{"num_attention_heads": 2, "intermediate_size": 640, "hidden_act": "tanh_gelu", "attn_scale": 0.125, "bias": "all", "init_std_down": 0.0535, "learning_rate": 0.00879, "decay_shape": "linear", "max_seq_len": 1024, "train_tokens": 244500000}
Each number is 500 + 25 x the weight over its row's rms, rounded and kept within 0 to 999. Layers, rows and columns count from 0. Numbers have three digits each. The size before them is the row's rms in percent of the matrix's.

# layer 17 MLP down, 160x640, rms 0.0535, rows 0-80, columns 240-319
176:539522519473506475466494552500493515542501469511526466510512510517497483503494532501493486541485465527489542526535537512510509455487525519526518548498518498477542455472471506448522377516459496522537507561503506477495469497509494522469460517
098:519489516534487462533489504511493542490483509507511516495470488527500509456470524515515537520494540481504505490495503522485489506495510526520540501472534510522498526505501510507490495485518522516481489514463460499504489464499505452513525515
101:472513536488479469492523503490452468466511485570501435457445482504492478471454477472461490522501534489472510505508532524513498501478482491517481493496518464483491533505532487502488482529496477481549523497509488503536518522526520513447496505
103:482480521484510483531495503514513469475470516463488544503467492505505494521488487470510519523525503499509464529494503466495519449470499499463522483522516481550539514500477519513517536534494501509528517458524489524500490497488489465513477463
099:484499503503469533487509489448512499532478477485438521507493480529485508489498544488512496514483509484508493460493489547515502487550486442468457451474447497480494479480522474517526494545490477498529465516506528466497552494483475490504487463
094:479502541515513498497505514488528503477511510532540519460461466494540487484495512490496528476466520496483479536489473528488525490483499502476479491482494500516525511522513468511445529445501494487504522524495470461510553480477505483522498502
104:507550537479497478504489510537505481497513502502536522499497530471499479548468529509464482531520514486539500493501552476521500582503511497531453521451514507503487513513430488543504505509534525527530480524472485531525488483489504511415508533
099:509482530506534501518491516507503475509458490510492522532479493486532509495499529516503495484543503508496449495497518475471525549483478526485519471470479523527504476497535458543504526463520485493526520496510508487449477493518498515508488509
102:475465490502495480527524487509517498496477496515470520519493524559536484543470522494477509511469478479522500509518489500490525488469480484495518467484519439486521523485531478543514490478492448464482533506492509486487467483510472482507462492
105:541463506502490505529476484525484532505473502545507534508513544519457530520505468525498502516493530534503531523512491483519488479533517527555498465526503516539476433533469518482511539506477494492505485494525478511422512464523493491490464551
096:490462477482528460514490500468492513485511469464497507584502484504512555506474478501520503536532467495461491488481481497496496464454448537486476479492509522529504483481507473475561484533465538523477516463487518515528469476494548524546450505
101:509542511526504512490529475505516517546554530545444515457506533562494489507510509510476487457491517472511491549484506504480503493506489514489512512558546502502492516509478483522475531492514533539481519498495514570501465535513458525495475488
094:530540506472495500508512553478473513458487485510479527504511544504550472517456455525524510457537474467482502508497541521525476546510512497535494452466453491499525519493461490515492489482501475525452500488500502530478512500518528527484514474
098:510489514467467506514506462459433499522460515553518500530519495450507531476470483492505474493477519483485501527493532485491439487511496457463471526480472488479583529471480514525499522529495500524504504511501494488491541517497569488460479518
095:534504536506553509478481459519513484514503471516508488533527438451541504497477478507478501531491487505477493509485491517496478501510528530501499484531486522484488497480489526518469539500498520535459521459517465522493464511527510519489491530
106:499523500543481532518517507501537530551455511548485492498420553523548519457499458489476509512503511536462505537488494504493474504500525471489483496512513517469501472496501517520481512503501529514493507445497472508482493513510445490475493513
103:528518495494471489509484526462480486534491485511503506483535497509472496519480500482489490507507490479508512476464468494497533540493495517526480465498474495495520507521494503495544464465528500508450446497479484466525514535535536534508529534
095:462487539477501476475539515514475503473563512522503529517535487524508437521514475437469519484526479483516522497486503509494514507506494474506511526466499507498471460501497495484515477514502467485477482524531550506469504490498504558537505497
090:514550498530511433492509492517451491492559524485484479532546519517515491503507538443499489529507504494532491463513472511530497457514514475465498511533510509506479483475473479483467520477482510533533536559526466475513486462499489508498513509
102:472566522511483508462495578459520515473479502516518515492516512489530468469485486531488473505534520523488521528445498469526488452486512507502513515515486487503489501481483436463470467534525510485459510528542512526489486486500508514500484524
104:534488540513491518512453464505555518527464524497481439472516507521497516505493518486481525504506482507469494498510508507488524429503557479516522477486528508513544536525527523532499450493478521540482496481509487499521519475474504455451464490
102:443529523519499516490473518511495546502492483478496500467475502529516464488514554530518540485524452493459466489535516568522473512506516512451492494460503492504505525500487497482483493508477510533515522532463504508450516462529458471453511481
093:488499533437487492494516546499491492549554507540513492480529489484505518525502512512524507475506491474492531503502495508461506550487490512466479502509482500441518498495487478506505497481426486511465467498475516537494491533516520483477478510
098:514513521538502439532476484507523540521518504448496553481457481514500498521514502516511525501497494516486551537503501472511526533501493452472543491511507476528505514504517510522515506554511474547523507487527463491518490506521495525475523482
094:490507457502512532497480529511527493482558518526502481512508516461464505517511499492487503470488501492472477495473497473526493523499469488518503490522505502469478541467528479511507506516459477460559466556531484506472538493468464491484486526
101:508493486506496476477492468483474497547561507538515517536510533532506483497457485540482479503472487498481547501534487442491508477520476493498494523558484492497474487515482514485490500521486483539531475486469511518481487533475485482498523512
099:497491484477515513482491530522481488523501492499492513484515527516520489500473468492525503508527498534493519525478500523487542441535498505451485518489487481470482525509501473505521443530507476512523496501560542513499501532474518481479487503
098:505507515521482503490490451515509546495472491520523499526506475494475499514479489511484484448488509525526479504495516448459483471511487490499519515468513478496487473474509495513506523524525502469483523523525487529531466504491498485553495495
098:490493522509560500509485467473538545519495518485471498470491505477457494461511489531533489510498491535455502477475532511515474484502487446490537522468509505509540492463516525515506466520479522515451474518492557502480510478505517508494469536
102:515492498493477473535491491488470522486514493450547520480509541499522509496469525544511508504516471489535476507514523464500505484503480470492497451493484511537561453506518526494507510441505516487524519489483483457516479452426506478509496523
100:473486492462551516507542507482514500492505508452535525520466491524480520486512551490425526507508518490520473465544510477541500518503490447545515511426492517482533507469504477461499476457494471499492534494464507462527484510483482499492498481
103:459505495495528514490514514481496536477465502511505489477471487489504461521460509510520479524507503478518494463487518515506503503545506495520490507508524526523473476488491533512482543524463451464551521508480496496516540484519534522482467522
095:489511489514483500508459499524521510498525493460512512459493495501490519526508471499482513491511491489452542500467505519515486456494524499472515483458509452484491493495512510485488431537500520476495493538525489510494479486526518462510474482
098:484521507496481492519478497485502493500496519461510516462513512498481521536516552492459490491466505489523509507484491509514499512468467553510525509530505489495518498513513493461500501487510485468473518499457488455513498489489510504537482472
095:531496490529484508499464490453476502471484503505462528497516470507513505479483529504555492479526526532517504487510471501463502492498519483508490542528495517516473485523481480485503490509524493470504491486501551520549527495515488517521478456
099:487525484499466520521499490496466518489489515494509518532385522484498498489507484530492507508522504493449441519533522499482454432513490511501472496477459528521541501480492496472471459489495506505529465509518530508474493523484507486483496521
098:448533443487493479498514532529485482500470534482536518479561503498510477519525521516519485566511522502473509500522520445498492455506521495478548510489473496487511513488520521445483509492510471514484510517513456535512501474519481498478468496
089:544523526487490492496486480515471491526518524553479497512470499479485465529456518463514497490477510528465546536485493465481499502501495519465506477500495528516458503478521524508472490497500478478546479552513535480521511479524443541504523535
095:488442474535516471474540520524519478497512481495517479518470464485457533525551492494490493455479476453539509469494545481508479506507489510486505509474516491484460501468470487534518518529479522492457462523517459530523486495489526509474516462
098:554479530503481494495518508517527488474482484524492458531455470503486514556533494482465501477487495531433482496528490483492527496476491551490502495489506468496523457523508499488490536485504485519491456478507526515484435488476478489491530524
094:477465504514526501515467409453532515489475522478514491463472538455471488526507485461533509482483463507509470540513513553491496540522504492504490498511456530523509454467478474511499527482499535500539457495565515475496506542496500522455526485
095:499479456469471452472494490507468530499511476513475515447483481522535467509526496522501467555513511508521495499482462517490476512502491518493474515556484494512537520499503508485499500529522501499574467485489486494506523522467507513561530536
104:466484477502520516480490496535526519484482538509498487531495485471485507492475463513534532510514459471514463480493470447508485497503496498476538489521489494493507539517476518490488514489505545535481530547489472505477513505521515463449525484
101:520519489561499527516521494529526473504504491536534483480504503512473470492477515518516474482512491495492484473509515518489506509496539572502490493520561461494524516510487451487512471509473500507457477482478498520482522523496489486534475493
106:510534502477479511495522487487498500478533477501507495469503491498461495506514541511511487527519473485483498469488524497511519492534502467467523516481494485512467472481518487480498549505491503477475525528472522475519557483507494505486469561
094:496515523487504470515490528481494463528504504471513538478503514502489475487504462497529491529510481503485465500485464487521509563499489484507454528501459490467512535506529488523465538502497503497492515508505527541488497493522513474552507536
102:495454496460465517490559538513516482518512490505488514453536507478483508479475425454533501507493524486537537510492493506507501500509528497477487471529496539502482448511503536463465508498462523468519482498543508471460482487516514457518519497
101:459467503489470502524474543526461523492512464501484512483453509518492467466498522567502489462518478505498499515493525472472521539517487471479510513502485503554525500507477493471502524468508485507444518536546516496493463481495508510490491484
095:490485492502507510497519519522493520455524477499514489490515474510536513487546512536497486513482492520523477456479486494485474562497521454474497477472482506471548511517520522508482508502512472544378545509480489496537518497506494497485476519
098:491549554507486524491498484509505470523513533462485441489541502434519531518489468492514516537437493549523486497507481491481517549507525533502497501504499513473497508503499465504505514482494497511507495529497551475486481499520542483464512513
133:503513517533488530562444483487508485480480463505479521528481462493525519500493438492487583501508477523449484476504534478530510417512499490494497497487487510499514526505484505490458476483515472450470472461543474491511556474493524461481518502
097:510482519484552490491499526480473492481477523522474514540499451496507456529509488476489511538515508442561514471519472495494535490483486517535489477530503523467513535461478509523503531470498493497501510489495506507461524518495516550527500489
104:476524540484507478512516518515533479507468498518481482462527445488508522532511509539524526519493511492524493491538486541534492456502507519519521529503509501539507509509505496502497505437518526520454501488566487481479514494518508512534542509
103:521535517537559502474502483459493494524502508509522484480523478471499542459466530490519465515525495516533492461494474506463455512509506453512464463549472513508510477524538489469502523479503499535506547494520521525513481516485502522561545533
101:544444512571550531520517481457511522489489496479546494543451532507484540480489487495497525493467519471506417490556483461491495534516512500483508462480515472468528465511515505486451494476508476518505505532511500507487516522491521452474508485
098:523502501496552477494530528497473466475459494462533480456534529472502540490488454533501515508521485487491510505457500507505498467496469522463478517513522525499417504507508467535498517514481510513515488475502447454551511536498538510508521488
091:488472521496461490511520497553506473517500528511493488474491517488484486479501519530476502438443491522474533483482506496497512492507481508498526541515468521481512458559462513495496462486485519513506508496468520501472530485497535488496505517
099:523485481548479510514530561470535501515481484481482514455486493516499480503528501464473493458486549492542554513529515515497489548513490519508503518525454508502495502495505537521487484461491473449498490472526502476506473527502472552473497484
096:454457484530537487518489529504508529530470501499512494494475504482488512532562514518513491444479515536466518521481509449493492512482522460530516528505465501477531494490528539464525507494543450510519476484502515488493491520515496536511457554
095:531468507537492468472453505514489510537489511512505465496482539516563514506537517515514477531492489482507521507504507552499517438464484535518506498499519482507520503513488539497496489482520496489494503477464501488475468455557514507499519457
095:498478487518485545509485438483505500506497504535481512518498535542498517530487483484529507498511539547452508502466493489509471467523497514492488503513466481488494517517500501533483492503508504542560467508511501503491518486520485498537490539
097:463539484503492501494548520483517534484478551481447487460492520524474453471525524532502503523526497506485492512478511493479466471518562491472538475523542484469525523486497515481524485505537508507507530546506506515466514458537502534481517524
096:485483497517498526492472461549459488508483522492478500486463491536504507533461466487456499546476516509491519531487505445513555473523531510518528484474499506506560553519542493508523541551495487494506507521507508514424525499529504527518514469
091:502528481506483504499496492470525543461482515490483529481525465466507512519526473513500517508517553496450486512498463495504476490484447451475484536485535514526473544514498472534512500558474532531479485468521464485530504501503478498481479543
116:509480477539507507489545537477518482505450505508498474478483455507474532540487480522529485497480489515503528519518477519483484415520517513507482518490499501546443518492481507424509344494519526520479517468521507488480504477510507500504524472
109:521517481530502506441513526487482468471523509474515509485521509492480501471487524478478513479518487501494509497510496528492489486508504464508471455521510493532485510554470466445553483500491490449473507527514488534526503493502500492517501477
108:486516497447490496436501513486460480492484509447468460520534498476529512503516527477484480488502481524510498471472464495501471555545493497526509475475509506480442467474473454506515501515493509514545495552555475508494493489475516479497563502
100:477497503513529520530490506486467447481525510509537516489549516490494521508469478505539502520482483481559513491507511452461525461489514466514523522555492482487516504507547512504530452485479508526522484511448504481479509508507516516526524548
098:503517501526505451488511464471469499480513513453558515519473543517497496491512503486495476537528499509468470510502523512523503494485494538551496529541509506513505526493492519503486512499492498517407537487519529468444521479513490481493469482
096:478502540481493505518480488453520464489485510463507506535527512503535529500480472491486496541494502467498548489485470497497482528526502493478479508540447527467518513491508524509470502501478505476496544477482471531467513475504533495510547558
096:543512515511443468501503478524503507482506490509522498487481496483485539483503473495493505516501462490499485500543484488514533456452491478531515503525444511482504492512510545497542535462497486489563482556540459540505469506511506447488470489
099:486473547496475572480524541518464532440488496502473520472536490532511520515481476510500480543480461517533493468463457513492508491530512514543492553513520495496492483479476519480508524529509491468549487481493489494426461491515519482515497499
098:486475501517496505518508513494488471486484487579505496472521482550534484481558509491485484486525497503511493516491533532495495503500507501485485528427524523479475488493495483529509497506522530491532420532462457493515522571507485510511477498
100:514548503524473499502483542519537521483477499486501459481591525561529485491497471533544531460452501489503451480542490563533504461538474496514482480501495531522501475518467532512498484510503522502534504490450561476516504497514489497458524492
101:510458501504450514493455468520484474519431498512512512525493560468496533525493464439467515514518508471527495476513460567467468494484485471518533556465532490526489490539484479535495479515532492506480522479511461533551537532493498516502522469
100:462541528524457514503492483532492525475558476492513501530506465526521500470495523493485473485524558463504527481518517498536487547485461555474492470530517493507475521468468483506502532500540466491511516489531496509527460506518492482496530473
100:474509501533481519505532523526496484507521497465523489524490477500491525504503524469489499448521524497493489521495518435496503485471514532508528478498511490471477491516490521513506478476457530486496548483512476524524502510459493453444491501
104:509533469485462511499509472522526490444553507483503488510488529498470495457472510486503502489526492498552471525465476485454470570507524494488539495471534508495538507531475486462497492524470511456504455446491517484512458485480449500527497492
106:518508508518501548490489474459525526471523493512477527524500512519508483507522475500503515462485528481464484519554501471496473496547515509513458540481509543507448514530505495526505502496470469521548447502471474481494458498537484461517476547
104:499453490501514529509488472470482504472518523556518515519442493529490519486525507501488482499507521474479457491490479513494493529497503497471461476494508472466498511436487509488468519477494489486449521449490527524486526513488507468517518488
099:508474507513487504510471489469493507526528488530489509546484475481502506453492484503502509496487518521500501503518491527523498546534460542517543501484510526509424494507490526521467512489529530488465538483503495497519497526526488475486507422